{"n_layer": 15, "d_model": 128, "n_head": 4, "n_kv_head": 4, "head_dim": 32, "d_mlp": 512, "vocab_size": 8192, "activation": "squared_relu", "norm": "rmsnorm", "norm_place": "pre", "norm_eps": 1e-05, "positions": "rope", "rope_base": 97300.0, "rope_fraction": 1.0, "qk_norm": true, "attn_scale": 0.242, "bias": "none", "tie_embeddings": true, "parallel_block": false, "extras": ["paired heads", "value residuals", "hashed n-gram embeddings"], "init": "trunc", "init_std_qkv": 0.0497, "init_std_o": 0.00908, "init_std_up": 0.0497, "init_std_down": 0.00454, "optimizer": "muon_variant", "lr": 0.00376, "beta1": 0.9, "weight_decay": 0.053, "lr_head": 0.0066, "warmup_steps": 0, "schedule": "wsd", "decay_fraction": 1.0, "decay_shape": "cos", "final_lr_fraction": 0.0, "batch_tokens": 16384, "seq_len": 512, "doc_mask": true, "train_tokens": 90550000, "steps": 5527, "dataset": "wikipedia_en"}
Each number is 500 + 50 x the weight over its row's rms, rounded and kept within 0 to 999. Layers, rows and columns count from 0. Numbers have three digits each. The size before them is the row's rms in percent of the matrix's.

# layer 12 attention query, 128x128, rms 0.115, rows 0-63, columns 64-127
055:510367458427527476488534492443468541477522582567488616561386525545473503543489485495571482544534589494398452503525473489548514467558461505485541479568491382538527472507490471565630483534499463
058:482465500596395562498587465541520537519549511422531447587487502585468458485575506430422542473490489435549483523517384414440492519554536442427601541435483526507437491403506477475506501469529478
086:517582569553558490485466521490570524498543545526527547428546506523520459571471421545476472483558471484563506539387544484584492450504455513528477541540509471522502574576498529419555397572505561
095:510614602593548507541599456405530421568612427449497488451464504419439476479476408571559400430537473496636483552522549508572497447470495509552533466481443361524471475521494531454522515608462514
084:495531480593459462423493497566460493606511622482565543495574603595524571511455492443418586547510427499530509515380510538579494481526494486456497533533470500478465465465468406593449562369515497
084:494549529478499501462495603497453469545494490410559387512534504367416508487501457430558455443582471466568456531523588522544478514447520551500556583438589565536440578468541631490527452588521508
101:542528515569471552487483577457481531436554415412575434456503444407487512431529445505524451459464502499497479557504496559536553466443521502492525529398505504479521590480487485404491591631492556
084:520554528418516536536570491448469509395427551561561506473441463371515419454508513474552516408418600440532439474513436543455511438481463514493504582510530577502541553597505521392562486550492498
106:533510599563511496494475449512516544510567498471562548528538518536425475563377454440544587636492395458581449505459476521535550493525531479501472427463459432579480540447488478472481651449485503
106:549510559430527543516506629559472566459535435476479460495477380326496493439433505517527417395478525469545428512505519495512538457411455551544543528425525475560536483536446460434565591540449500
124:503384461514435532459500414539489610460470513486487476507541534624569561514499532442469567547511548485401504571487472450457534571530528533421512425525479469502536481488520524608444510397453557
103:571457455465521500465408574525497537376506421431479532489489472485510480548495484517533525412446495559454529461458524507486530535350486531548532496450500560422550486510541432422396468637507534
109:528599509449579496444577543511504403461498575531565433486511500433501507517483468568527570492571529486533469452538512516514481414486455433592430573518528565511461574454528533377539502464514575
104:501398518510506511511464476511548548521470524571491509472500545527475439513505420510622458495516487484606396500518541426604497507393546538567434493442551512499521500457517498589477464487440478
147:467503448493425454491495393512504527494439549572498551456457601630561549476601490463487562533518519532442513449456466457494557565595523485450430496576478545425439455471489545581480416461509484
117:514419446473499520480480567539499606378541411432446531518466500535533436489491515479401478439488411557426539526442516521417500518448481593371555403511505491517536442494476463541467487530489486
106:521526539497521542547541570462538464471573506475504468537472479460379427456490432485485440524522496537569489424574509519609514477454509538644445565445542544576504496470480494514548537615497452
094:457437471432442523384469527465472413437456521520614457474496521565442530432599537422481446582408514447498472480538555487438465531577426510607505503509477535587487447474536496613538556467560517
095:433485513519553510466447449557445432505501447513484527496562527582543590629588522432580551516475470464569436482395342594453557530441459525505500506498491497460433524478556524487562553523441516
099:419516533377520544462444574508507491528521450460480541475469472561550559517539594513495446503479501473421499589434512494476431526531385476472431555533524494433556464439533439518425480549519467
128:514489479498428518585448531522513506418489537542419505513513512456532459467521562552551495449454437627441642472458471449379483481542556461509414471531535583526557416448526466634442425514515495
098:419355431469521464438485519508541550542436487503565504485520522637457445509567474456466472411487518437320490464507459419462537540492426424555496482466495541505481500526494485496530400499563486
096:465548493496473496431513618425474421493579433449443489489398491558553510511588553580436484486471515527468487454469511500463507541518420495482520539437461501470534440585397499467417386555577517
116:449425454591435476504466470526501545428442404497546512533499523549479581553523510533536547457464468400472445446476469563470598472639573495498403536459467562529461508465535460517505572446528551
105:534491431493473445560540401497587537434500425470546543459554454513570519577512492452537596564516435568584511456569453515563495458465493513507551515566538491381482542536465467484497509525537488
111:500486427419479485535511540516461468358500419503383518572576482482554531512541617478499512503465483534406537549561516518480523486498445528453545556562522538511559487505588548533492485564491480
097:559485432549451396554507482514451519438505455521408512503533503474585496560524521548580499485504572476453474495537575488488438401539486449326480441512539503497477478466507520557430424468497472
107:452447537512500469510491488481516580484500541491469427584481504497465579519447420600498439489521430537432511396549518500565527526585462508580533492420505525491420437516494502432484480510486456
115:529474409426553575492477585458502451397546384484521457546485492429448376490575564495598453494531479566440430459581587486449558464425522513531534515499516569529513579521430532445487480549453464
111:476510515519510501407469509502542487429523457553527668533477580472567526504509439539483533543507514479470602510443492490474438451596460482413527389535468502491501514509637402490484464463487469
101:438430488580512430485497465540529553467416437509542529538446431455569507439489468446580473492521503514512520478459562569454476375420480577501530393540498563449553451478514509444549510617530481
094:553495546390509442457518482504422507521545548549443513448526480493436570530408553472464421496572539568552509439504471455477490498577528441570484536447527534522457476476477514535476511558532462
051:451520476504518467623377592531521483457495502549446454449500542448569423454497464553531519584445478555436470489498478487552486584476569528449491440518571524451479512521545472503530525653491529
085:488538526412519454497516475441463559483511428453511533466562489487505556556533497444475535468488454516588621515527523469493440500554445559484448431487419518399502593524509530391498535532511484
087:462506525470507530518506449465475489525449510492551457459632500570478552452570499435482499494450429433500559500483550514505449470462466534458491402484429555369513501478511537408562563558499491
064:361383513543524510570431505519495558537471589412548538472496478577539548498481511505558445475411459512449492437524506403529513457583557495439400504454464462508495535563466533499542477468527518
067:451479468573549516525511554490553535498478492463578478518429524508595436427437442494512590502510572502434402519465503499404510520495544372454606468461596445574468486451487545495468514435488436
093:561565472522580478500485587588510613502576538459474539572417478479525496500497520596443535545547453534542457442541439504445498561508438420494525454563581519532462475551502447607466518509488428
078:485543473434488518511531466545534571575467501532489605436558463594461517451540509440454491508446454412485521540373506553501495531523495514538529482479464534410505511540470495457589523553485482
083:501462443593551510531492559536521549490554546415547418581415544447479452514499542586422448447447481562465431449534482433486500542527484473555555555515591538472418479542513423523487488452518466
090:496554525424480455417543481459532410598471572544576553483543488481522510547405491539499509540541478476447631555500479456547431466567450445475388511445413468431553528539406492567514489506522467
096:444530548466417491524585378434466497471427534440459462494588482562500508369587495477545517491463469433555550544495569477516524529557550491456484461499479568525473545493465611442515475549511562
086:550456463534565527442461555547498573480612522490530515527536476453450469501521499515476509509550556594534491490555464488423509462452560482576568513458526511522513505511520432581495526462600566
089:500516487516593474507514550415459487469546541435455500596512545332555462487453559581555404566500454532491576462633513537419464494490453470455467515467520562547527543394571502539526485474591457
110:608505527517589518573447623576474520500510477474525456533474531428546523541438559516410474490463438554523526479573483543452478513466472511496475500484543524510576469471564376542475489471543432
088:494512504500578478549594409502494529576392499437441533549456448482582480457469564517495487419511549387497574507492484547560414511547478425467557553474487494529439489507462476440523469591519490
119:569465527567587526583503548451501528444525491419547505483522486521493505498531474433454434529480549501496461488579480383457501512458444575507520510582545502499607429462548451502497565602559536
104:453411545536563458589520518508541516508545519488529484479453477500511476573517616454398489493491542504493497465528448597394448489549420480436548444598526500572590438531590444600581513590579540
087:474471524495477406581495515527497485534519514477495454506503436454502451472462485430486404461552563495442605468463437570507493467508546536452411531522515519565430525440450400504436456399488457
089:412486449482574411515506466509459487468475522495406488516486626497507518600515523503480557516471490587551515523494425587403483466542556467550592535512458538449447595474594469599493471421480430
099:531495452506557406438522500490519485464477473516493409445453465518437621578463500523512477494481488599596532426550515530578537515511400561498546473509455524460446424488387515574463487419478544
110:508556469508484501511458568550420621495620454450419448515453569490429490438541529474460457510505587534471517513491541473424478573520508495423536503457525511498403391517423384584579481479472537
110:445513475548440534474534335520520467449456532504521509476478464496562586470541500491519493535494560502532439505526488454586543584484453486524506505519586481471446449533501601508518505446559649
096:460457388514445454430428565512507545487457582530413474514612473545379545475472537504488526441506495541557457461520612537396454473513434510534493598514583516458466603415574555445631484539526462
112:504469503435379489402558515502475475508543474494567577430516523541476399432543441517522561478463491429559475537341488559531555449506599469446501609496461488461481496469466473510535482523467530
108:509491456660595482532555441477547473549369482512471432491579409558523504639437450587500546533433440517488504436522492538487534543549509474525479523475496573480490537537505556465511472528520529
102:480593582507465580455522537539469487572517490421464523619544484447550457496525432439591632536466476562505522553525489504472533431517491481447516494466477481465526506478527468467480539484454503
098:454651498570561540515576500453541497549491498447560490499480507508494521484515423531521584551645471556587430519467439525563475465525472539554449434495527499540462512564491506536433573500493456
121:549605518465437474506570475449459453521484563505532528481494437474516529527529488561507580502480511594475476549525460521406472435564567503469499597467538419537496541577456563491506523436527518
097:387514551559491601570503371517468424567581474459551505490479541506529464520493541448568455535500489568495460424457534569480439511519480544421554566544508478570499442481483550499474459465517595
110:442520478503488580428538418523537537540541540507617529490487620470465442579492562456495494604441475502510365417492505584499534512579523540521533532430477434619444584541463537495552554455442480
114:578541479537484620499511503508518492507541489510453436455499489423482555490560472439407477568535600526486535483436397414489426524426514558400569540583474571464503423556493519500578482482516573
095:455441516535529519516534514468382403499533478477518492456488549569594513499467572501485529618496587480424506559444468435556591607489495469477518518521593497510499421462516574420588526561404467
103:487428408420550498475522407495487489444490437468436517507490515517488463436487581497506617527529464526409493485510492494475420560534386527462510466557474522553478513559393504438516524516515480
# layer 12 attention key, 128x128, rms 0.113, rows 0-63, columns 64-127
084:492453489512490522535430530533452569480452563446505449463510469540491512578507407535467492513567534489423487541504531547483382418488536392504413519505555463521469475575583482529468322451481548
074:481453473560499548446486525518452541486441535408549446421541564445501417528562425451582503394510521491450478463512558516520560531532540509501536530457642494443528491491489526507505413607596568
069:486517475521465450613417513487498520551544494477561514526589554402445534491520484492513502508547423435543447427509486577581511492568498532538508536511583480395504559428502489516578541499500617
069:439573502455512410467461509479462501551558428574447510542533428494449483466474515441535577544425624568471504423461438497528466477509471455526461497532601571572519558519444522517536500480543404
078:465460496520552522487491449502563514519491521517490552465565571511433538517533527566548604576521473525501573488448491540475492487517487484459515386540423505529466548516540449502368450547456536
064:461425439497420574488542533414396521543543470510437492566549489483497519612496460350511547535514598485444486547559514579403524507539550473485503454513520544504503523479456510479490543489547551
093:467492449492507529547524577535462548420457504528474550455526556582589559452623477509491508549473474526405487520556435500422455516537499591429463605581370505478483477525493480489511521454525520
093:506581490447481526458408562443453465504464461537596531485379483560575539527568529433489532447418506576389523555502558545533402517439439526556423594505512560437559462501494473504549485543590411
088:505531509438401498475506513556530422562461427474615469559430539479481546491413521550452525513488580428438566536527480504578524464502491455498522477494552499525490466470488495517573422391449502
113:458448457514466472524504551476463507537478378532487514411484496533506520557560454468431495473386428578481523469510435495473558532407495552464494529517453452444484435446515429528536507480571451
095:536486444498395536409507548465423546522531493459516480469502518513547502463485489496403556472475473499476597589447441462524452567550474528363499486573457480461482524484450540508519480404497440
117:455475486491436481526457528474503472514490363455468527476457515566554538505477495462447461501401464499509471576478443575480598562432455647440515505495479483474618421504477426517518513533551457
125:533463462555605518455476455529557517490499602432534431536526556439494481413521556582499448553593557486510478478552569531535433466547485391502515489458598521574492503511471489407466449506406494
101:463509493507515539552499483597495376450542454562483612504452490503569539478495550446474502439468593545439514487579462529451550546526505420506463565578584593438473483452538435494472430500492483
090:500474492473470617508504451496518457485499565477533480328502545558449498535560549468478498494556495526513611520440519418466506483519557378587455458498601508556525450587529497507439495504472488
157:465471500446447497500450582540565496435537514474484570552427479477584553444430518463449511483518436538480545487451447529443588516487429585402459494578481488517631398491544387538525523498539432
113:571475495591513479501397426526547495475498459465358455521479503438487503379469542527476421515530488514503505512534455507450615520497512570492516518546478480552621495509504452512553598470429571
118:481445507486493531595460424458496481548504463482594506540571487532459533507567523476502501500423460475591417475519542588531589493481578569536468483477440508459475567423468538456533512468480473
105:484484453526473557510514477521541554447573473437433448491397492383490416524572437515512529528576500545573415451467496420431532491502483451442544503555574508430429581494538584418557456548527491
093:570557508486562478485544478580486466466479419430438524495518470489562566409473575561534474479507504507498454538498528453462552565495438525394474493489439447551489608532605539488479480503405554
099:505450536418471506547491497518613408445555467522419552512491473529476452471558528536367543509426538514499505453535540577524346423603603378546457498498521438489530540495569492483408477453500594
096:431481427531554479532523443421555576479452472529498560537482466522591518453482520517601579564493493435430472482487542562482612469530491497552447515571544616476588514514420531485593511469605524
107:542488481549558498480498479520610442556469459427574490546460584514407458476552469589499502464430498478531511439424542417516399508436477469577470517475561516471474569538395487420535466469430467
097:519447539400512488485440546539461474555425470671506449521537441509487454583518526479467487527488529515497518513544471459471489455521543544488447493503485488471485491439477497484551562484488505
094:523473537555561503562487517490489525526531534567509497479433587387565503594449484449581508447550452568535532548486535493518471514531528436432536449459466472492452550487547542482564561581484500
110:495483431428500515524470522514491557469457490485541462440613531513549494508533454433565567512447453561398562457576547508467465488517501448501490498545543538472519440513537541434500460541502391
103:570565504559544451516550494577436490431482435477421481595452425439486484437434468531534482421492598456512512609511443486450509497510423470385456498496510494625475591572461462490512496416496525
124:498476510574506501456510553557545561508568461528466568520392608496496470560479474599521394522518497597501549511492495482548551447449450413504542511491483492509403504545543434396469434563463503
125:540473409428562477542515564551452568422522500472500493487493480455491456461520601509473521375541449500500495577504507440500465549471442483463495431519511426506464571534423507450474416550362516
120:417493536577452487567541369549499414579449438487606470526490523519520517488478502540537562501478488481518500430438528507503508508530490461504462548434411547440430488499481520482490542478571478
107:468521552508486511478452553455509498503582519467507430425467378431546408496514403527501508517656528501462454502530546510546477454447507453557521499494567488635480436481491515479402460563473557
093:449498562429466459516533421538476475573406489520547508431546486518517605535492523443427573465535587458601554521508445524565480560537563551505452464525612546474487527411485517536527463547510582
055:511576531520419478460494467492578425492444488483498459493472465500549508501462519489556419482494536471437517559508563485433390526430556436603477546444521518457479521507567572537516562472501556
094:498509466416493490564450442528466532498405495455545463416514426553500607461570508443419509422485450458532529543527497487466428498529381524535440467491448498399522533533524521442552501534572544
085:426568520423500465560442453540446452487427437459510535462490459536491563490485483421517532487513513418518548511545528517457419428592437547491475496507434487427526554473480493454542521556540501
065:517430503552534478518410535381502525502500459483475552509561571500386568507424565496482458493516488455487517434492449515441571514441504499461554538546432440638528516468482521510470464409455496
063:489500487491516474449496509489506547480501540461454477517496573413455400543512567522498515513559566470452498588522390488580544499558514400445550431438597559595462425558554468411469494484494470
091:519441538557472553466431553455480524457554591561472544554494481523361460519523500521434570518474534536478524464570443590494594464559544513543548462470529523517497479484393470599469470468482535
076:507510555420418486471478544597389487463475457483426516506536428439473547535490486439462525524467445484466526477483462605519397514523528506516487509517417522439484486441404463537489509453498466
081:573554486583492478414472527525480622437541514510477567463485554544471457495552540477456393596506471545491423446483518521523503514432512599504551499570590581503517428512435453557514513470505521
084:451488540465537492443514404470586422562455470454547547526569505511484550423585523587477463462506527450552562470424532455508507471473434559546435496565472387477490455533479531521593501627547516
071:460508544472486556523505503528408615463440546511505436480511494456585531493476450470542572462469459527601535489485498494564549474457478407431521533386438518443427604444594591406452557569438477
084:522498492509612449508487550440466628383537497517519523442501571538467385491614511456440501515497487515559416492496490509510552553522506549522598442561576531491519475637494463554521496517498542
076:492398477451551496530625450420500493431486507455542490537441554490435461526461520482582543397481547464446413480538586540497552494532461498495457614481494565499505487517582566544488549541482571
078:500440477532499509537434476436460453397480474497563497473569515506515481503552576424498579498447530509510392421508473483469445465527559519457613455530568501535530456477450511549498509463580519
078:406528501545467466498598382480487418528407510513443473509466538504505473493489594443596499497523439407538560454486572488559533477608462460577477505456430466471462518494463571477449500464464644
088:572467506572594473514515653555566508467549500452529531592461490458509543468504425538520464557471460491488526552513487444482492541425488598449424500562578599537536498512482396455488583487566475
098:456507509404533550545450483471483448418467493462513527544468474514485481359537523548446545533534570554511441423442535612489450394485470492475574532552472472491623460474609462537547524578516463
100:445511510476462481496490471476540497582476496524523530466391495449485441451515545510564515508478463456451599478516529516563562511527458448409472460562515536506548497515480510431460555528498529
093:432475488609413486490423525604494543433546498512477534441526544480517530516460468448537597566463529545473538484495413444369490494459494452478533440454430490444484509501569563513533541479639521
116:451571540431506500464533581564530463498552567505531541458439514512375507447410515519480453491492416526466581464484524482440574553503467493435398444546552569530564487508500461491472496524506412
115:612501414450503475562520525546577491445581509504475438472380541528397530519517452502522491493469497499489459455508455448440531591441494492470559458497560489485466531528394450509550508448486508
120:550553577493508582445606514492528458508566464510531439493529513556615604527490420460496462632585504553552497474528475473453627519388524476531509531537560527524508435492476506572549500491545438
108:508407428557602443466486617586406534515552557465505439512496416524523535486416487495503438457609486538511550557494484489555520466517398486522546552522517600427563511476585524484553438559600514
126:474488450537418450485507417616565544488470509470452543590509483602533509475460508563434460479451537429480448466467616620510469483499526445507525514492483467507564539612433476505480503500429561
102:466573367584517487565611409522453495530468481599527553496501546533482509547502546547593516582493470531487456520505578506532498584566526463486446503500499507547508519501517515526539475518435477
088:533455508506487471477482491596461559439539507463463511560585498423548444501424529524541517496564521401594476523478468529460511398515416497463498467476412354462471487499569401544532608570445494
113:568589551540503515427610543475613497458570569437556527561558501576478500444467479528503450645469477504511487459452412475477516423518421530442457493480511414515545510469473489473498448528530504
123:537489555507488434495511495479468536564385462494529492498484536521500497492586618477512527504500552466541463496524499478496501565547574503415571626479433497567395501477503560448466513453405542
109:537491558503573556480522532508492470453583425455500552477438490452496484514537493491546451529493500515476511463426527458455558475447516634446449419556492455501521497529481534507448456515538421
125:427479493568613530484450473488499475589513470484618440403547530535439467516539460497513439547538439551565486521508529467547570534502609538477514411436502470494483503502406540493539658546480418
110:484451440513495605440477526498519416387524532485520543494512490563473578448587488519510476487472609491474550559503476360453474426503555486459439486429569565423554442460545443548518513509563402
105:545485435475520493496519549442496421592457488490504534469364443528541483491516411566482521546469412542406517525454498483424520504450539509526469510483556513503417452495532476522669516539450402
105:520497511429524417416470521611507426485439495486446503516508532531544495398423545563556480516538422456527605490527541462451550526517437487465418490520461525518526466502436495463549529485562358
# layer 12 attention value, 128x128, rms 0.141, rows 0-42, columns 64-127
104:448468428436494464452392458461441535459397583506519612560530479476542534439564451448522523555420500455483550522394463430532613538487513478492438471510471525599511526596575532492431505555498513
101:462485487499453490423433568510466435516498548482436437450544629524529556534515508401588456474433517558515534476525549488573508519504490574574468487510433530524520456448591482567478573584478564
095:470490517504623450445507462566477475531517413577522543405538497515584405627440431492563577542541429500477471464507482477564453473516528504364543519517506585486594456565473535466479546552521440
097:512545496428496412403517495510564400482548507489519470539483500426474491613466429449474522502539509455513523426517518557468510432478430451525533469569494461413467573536481608430533472482575453
110:445434442512488460491408484550464506440423521518502536473487569555503577417544467541465448411530515324564518460500483520484501519446497454480505508428465574505528488510536394493519513537578563
102:555496474527567416429466502494443631501481555534484587533439403507463468542540581407424551567537556518485470575427452412584579438526457485523555599508569484471455467480476531405462487623500527
107:467485524503488538477527550516391443492461406489533549544515502485635505456537436492557539437428461483563449457523394492556509511515602378570510530476493430459493391480535521486519508449512475
103:398449507517514453521467565411511534590488516541474507438594490502529475446495567455526593547399469496495477486474481444503507545408637599534529465469386508540535529535494505477524525397518521
102:552514485482506402486429492455582467448447556450487387434552525463511441532608410491571461471534531552495465518478474515479416511486535472537578508538417553531485561507530481547410484609475485
106:453491479539548518491478436463461483617506504557448522517431581482561528482510573566432442471502504568455530446512579512488502424474527487569535530491638516497456517459514517557432427466496505
108:483489528539530521484497494561520494485510476558538545488474569473462498465547559503535488605557385382440517516429499448540498554578527518534501479521518478521489469491554503434549540428526500
108:495490550495569538620484510450481416487545402500504547503550515493544503484499534527530505462557402501508568541501538507407512522531510457482550480526433386448482491467487533504515473532473427
093:448386452550486442438526461476509430453541556531506511484527448415469414509456474541456519518472516517551519570437495469535524461543491440508394479453445444495543572623546495483414535428511534
107:602498433560471568484517558470536599498520556513411606502541476434544486469530503569516584453452481516552383541500518498639518548473557466557483457475434464532544577476514556509546479437521415
097:478500524516424506627536472417585539519416514449638503480538541449554437466550487453448467441443421418525485573443513530477528596447556550396566477480516446496500608434589458478474536522538498
091:563473418531422479519429547500460613544477491569453459588554555502515408481517506425542467456475457582494467494434573515484560525447495546481473487600454557615559539456560508459555509481485476
119:496559586494459545505557488426501570451532592519499542448512501510463532495468381544520497537516447522503504535545565503461522509533506417542544516537530456475485574523534410475541460415509497
115:439530566510522443495531451509502536525469527557466501472476535477416511513448507490507547423423526452452556545600533385496491553576566521450599521469515491406487455476541461508501500518552506
108:551510456390471530532550493542486489465475541530480510506547485470520549597556568440491499472484443517451506459508517549496585495452446421521399516456546508585460535490486475446516529577530442
102:520584556484559531553500433478494439558460438482626528508497518471439567514581404466521506522377465521555491494488545443544590542488499449485468485519456478465503539398538445477547476458556397
119:465503499411493501480566527455542396463435481541533493488478493526535432476506458480545409473591468492497608399451445477537508426538532589532486553519609511491510468539514533486489500507521552
105:493493394493511413472554490546572488477432581455435484611405417452549498515498515526434544499478568546502454521486483501468537465434503519445408500469528468545542514544561539453432474582533499
097:501535550570556490535480537475448467511530492490428474483521526432508598452480491506592506461480497544530546542494513520538486432461539551547459418413499498500539486533429539478576516521547486
105:453454417499469447499497519403530478593448562530529516522471450539489509436407539485521490473454547625523488421508463515600470507460562506454516451590566501567433490571503469506458548416550524
093:532491423416557505455470511505483523536520500556432500406566562585582519489508542469619463465488508542496472499394444521396491466456506451541436544470498450407509562434467491580430510491499411
105:480463515556520438367466502599496490531527382562569455481547554466561493483520437518561416603489486408536532578467426484484510520490448416577529547503530453593541466504465498474459410505454516
112:504471509530453556405498506511444501442569570515535466470565536479391560531546452552514489478563578579595531520467403430507512452545527483519442530519508440471554484511573499560447502580462480
110:477425566586494431460449498594547340491475446445519460496492477588567552447444548432483471395489522429451542582478545579484494560485428576507603542510467475396472513486483472529506475523475505
098:486641520451476462500553571510479464481444520536500494423473543477560443475459448473496559558422498632516578563556466527481521486465453496469488540535458513465548463522467562462419380525594516
105:474582491517487508484561485585483436450478497494516477513457530499583396556569591531443470480549477570427565558504497484486447436450470588480566534434434512427450401520524448465528523511538582
111:595529489409562530553530512486631487569542564555475495526512559515447526594432543630443584475555440607461452460498516487575481505525470505530427507496500493585537439517543555567442439517473501
114:450548545554497518476506500518506532533595555485493473507485488451567496444464491577486543397546469592519485502585455519479461497454532489511570531512528353438463466521498514506508535434425577
092:504425548537364475492503506563531503450426511457491484446435620579486527504494400463488409512544413526413527572542538512457459469438542412514533450495499431524485476503455465563603489492448450
094:509454503601548509486511493599581439472550403508450383539495547463543452460515461408564551519473619569581489509500502473521434475574494504489506413413491459509479533497406533490453581491518473
092:512432560431489453468555482505445492586508608495491527472425484524642510578500439491503447474473443424554529493503537482565511629554501406421530568442461499524470444525520462498584540594489444
097:474500527482572507638540495429493539472527487480542432500595467513594467521501503473486460438432529525499444512464536434506480420516494501465483534443486470482608458429485569571461543428420476
108:417486592456444551375516490542344519467524560574533593499494506495493503485520493444483419445523561464409494446520455622491528543554494549525431490490467486510527518525526448424523503469575553
084:500550459446523504525564457521510566495546452471478529456411592561519566482420440517530526572471542454574531607514504460477518475548465458428521536485549447324539432498627482426452498540501562
102:522553599515439436493595488517548557520464397514426434514534488479500515551434454497597446425503609514525529503544515576506466512487439502514471530537429521506512509493561476448548554573488517
088:544501516527483490410487492530481534483524501530499467527451547501457609546505472465539559546577530481503507491538554485615446521557460574498491521559491598571438490430519501601493552516456528
096:584446492440410416448443497434512487546467512468462594487553466556536512509475476562518442396446405499475529555489474403521442522541512473492471509502483455496524498460467469470544611513511500
099:513610413447526469483559499615398468460522471508517467439507501486568552440585533477478588453511559611544450554484485450616495536403472405466483458480544499534458472445519510509525550510520504
095:539461481460495624455477493481515503524471517500425477537472390527380365510456552509490392411549524506423529582471427442612515550476477497499435495512493537570498533445520522582563488504460505
# layer 12 attention output (transposed), 128x128, rms 0.104, rows 0-42, columns 64-127
083:537429513624488453496585534539553492500594421432445410508517489394477512428430450521509519444600531565497465481535476568475480441475454536486621531404510421506502541516395556404494431496503486
090:493539529502599512508486495481471507557502452480507534548440441424436468407498480571519450487556453452514410453495545503502494433420503523496521500440578415489439572557429448418493498524446430
082:505454479566393491491490494473496571477417532483538406495475525495498526440506627454412481531477520546468519520565464467521531565502531483524469460400442515427415404504494469557518445478533521
086:509530462480452485482521508457509497482456473394483427533506470510588514378572645518462470537473482492483554529598464468436513574565474546500505530588470543538524521481522484485480477440501552
081:508493509508493556519560552479463508569526534464506485502462417538494512569497543447578551525518500556465489499472594456541431550517460535501584452564495436457435532457503476506481485519510564
073:472557508408439580550546414478501357504494435517537445522465526540516537473454437547518465527518426454503517515617508540551489582542414557515423428583512513553508530539483556509588471446467442
079:518413450572472462453538492456585493462534477403469453492555573497421417501486536506462592468580508511397469529437654604440433477499490502393501457493507504496525513539498462417453474498517574
077:494519490602543517545470357564533636437498487472574541498562532624457522538553433460510542460597455476498448523396571535576576389537428537492544454458512503519433499489497552454413491526501523
084:599550511452454511475557464495452502456465421571525632497414454551506484423405581493386441429479490461458526453447506492476455579406530533525389539465568449477494530505449473502475470500465431
074:513522496321469477479464553511485539465476461517542502505436471541419447565441438420533454495461502483563368455569388523521600489421443450573460504505475501496544486487492480427608561505470459
078:510494467578492357466459561562477445567555500457458422511500496502531519533387589534465538507475581490485548578504499563503509477432508442408560539546558446389404434492442532525433510577502522
082:544471394491422501500531358527539446528482588476482463471494563421493509426470406434488488497456581524377434420502428457498419571478526462447463525526573580565637452519482505525484471422502474
072:512535463529505511579517554457548500544559468416520480556439528524535492476492495496514597548557459587498545508441418538478517645536539594550581515547485542466541539523560506510456521471519492
070:402550506426483485469569476528377489458524527523527484406479399491499419470486495518436520516430415551590575549500498493384513456570468576476591575575465560509456471559485507457497498507463526
077:539444403513467463449481498527440495522572521528524487534536464455452517422490515515479513482566527500590506582489593515453506459541532422493525499521377587457571491507529435496533530493492537
076:504422469464500460484586474471576466449512533431484523461573469534496548426456563503504498618529604451491487501456476537495480494527629534568577545430464468478399514560567492439417590590524501
089:541467538627496510542512474531488427467423460483479491503546527479575468484529546478506548444443538521502468435394449466428473506504639533407540518486374617468530495568574466497431529510575496
089:534503470578460564623484554496503474383601473482568474555551482407562541577533460517491488536553548483621506550366521547552556389494541513488470429491477562469480506525502528510537534526518582
075:466469505512501484437473410461443483573543459485531530489454467518484466350470423574509434501599537540504489507495440552577413522422511601622498598541515487501420416500572497563546484481424470
082:465435471507462493445458554516527463438484538453421521554534495505561524577512590517418543445517514472514490493519389534454480443567486449494539560495522632452463517564614382482423477434535525
072:507538549565586535464506469543476586548571510382488475571495549527473498505465480501496519503507485506481411549556547545502464471443459432513481470399401445548414535492537430404481530551473452
089:495533560412489450430487607401479469515530442496536463444548493487440471450446529492560489562556494505519460473539565495501491544447467535617550538497441455475477555497370498448507560563495508
101:552479440460447458489440494559501491494310473542506560527530522507588508502409604507542515520463496490447568528455440471457466560506510464406466495532550524465507470513547499623382476436496529
087:493552560527475557587489450544485553505454515553489444553441472466506514608455411515480464511494494415564464443524551532523552393451527557594505508471469461430508583473439481387566549592536509
101:489519539636452525590500504490489486566614472474567471541558399445417508534498461545456542472547479450682428538434552577543542424501471517417522449476462472545493507519513501417530553528490507
078:506533539514489579526535413467521422607509550493419514468521468494423502388438605555475514476519533488479613523527601527454544483570520481465439417444486470418544418482523556605513527504503477
085:406501480515563431414515630497538481565459462465451503468464428571503509463496547489531449513501496437397474479554502487551519593457481478425499501413584477545421502422404554465462519475496422
078:560505554432582506478537399487464602519494587520435548480555499462435449516527553472532495567506543485407572455549538459497491461497526420391399489528565524570550432470525478567542466480478498
078:628510557563581608516497468496467454516558495449474490569572410566457466533550498511528439505623492479561427511512581563445522389421538565469474510457509500598492592498558521457573585526464525
076:517452533531548550464476571449558458552536423488585504521468400469522502460465385480556494469587516414504428466530502499525568436464532501519447418446554528524540522449422520468516520600490441
089:442466548578535510502530513469434528485470414479507565508506535426432503441517508460523428543458471490475435498559497441461516590425517555603482526487565467512499568425420535424426535444391402
073:509394511455514519509481468525492562476446484490472509472533515554400502530537446415496407544470555485491468427458478493527490437468497549544443518445565524529512524496509507489482470589540457
098:457526490475611507500537511440445568508555456497484560550512413449460381446489521492428495506417596495472471441498455512604529571568472513467529505483529488496539558414569614510435555500600521
103:506584507456492546521521530439516555505391565442503573420508508560518532516446531595345516526578418481411521522533569526499535458457572464521451667479490513487486515445543486514452491516497465
097:524500483477490563522504418492573620480391432515565543478539529451458547432494504439498474501539576474420561509438488476462407459418496616536442488516485503459466525445537510495507448467482517
101:448465480479432460352472498560559465554537533478407486489479490457382548523498501480461510476507495525529595492516417581522548526488467421514541478633477521460435509571414445468447461602552478
096:475472510505538476631506485511548577550465488444461441495455448459495474534573515501447564519529455539588536549513468436502457454381490480538558536527497518545525504521515531535440444522489438
100:539497480524507557429430517569541438580463525604498492498525480508459463511545506563400382450477419527352470448509502498497444513519522486494579447577442522550445478484430503523559494527493518
099:432463440398519511529388438503527469506455619563558584502479485482544483551529497471457462545484361483427450399502438483531526499516528533406521563457495455432434481492514551465508473511494518
100:466496555472491500528498440515477479562503559498489516466512489443464393504476510542460453448504474533408482524476355517467553557448482542539527423528518483393636470572468497454465392466566460
094:511544536568450501562542441523489451493505486548510372500466492530482510474517555491498531510528634424486563439531485425481513529458550494483521536477472577541501481506489564515461431586458521
101:518527477526539537586467593435556557509439475466489489514567502532466457553433515476475450519495501479472637516429506569400442539594540561555422523508511489452488520544477454499525428473384469
096:479530468517549461587490491518430483525546438491561549488547606433520595489444455472512605627479478520590479507613502491387524492493551580469457524499473526443559462580474515442517549521562518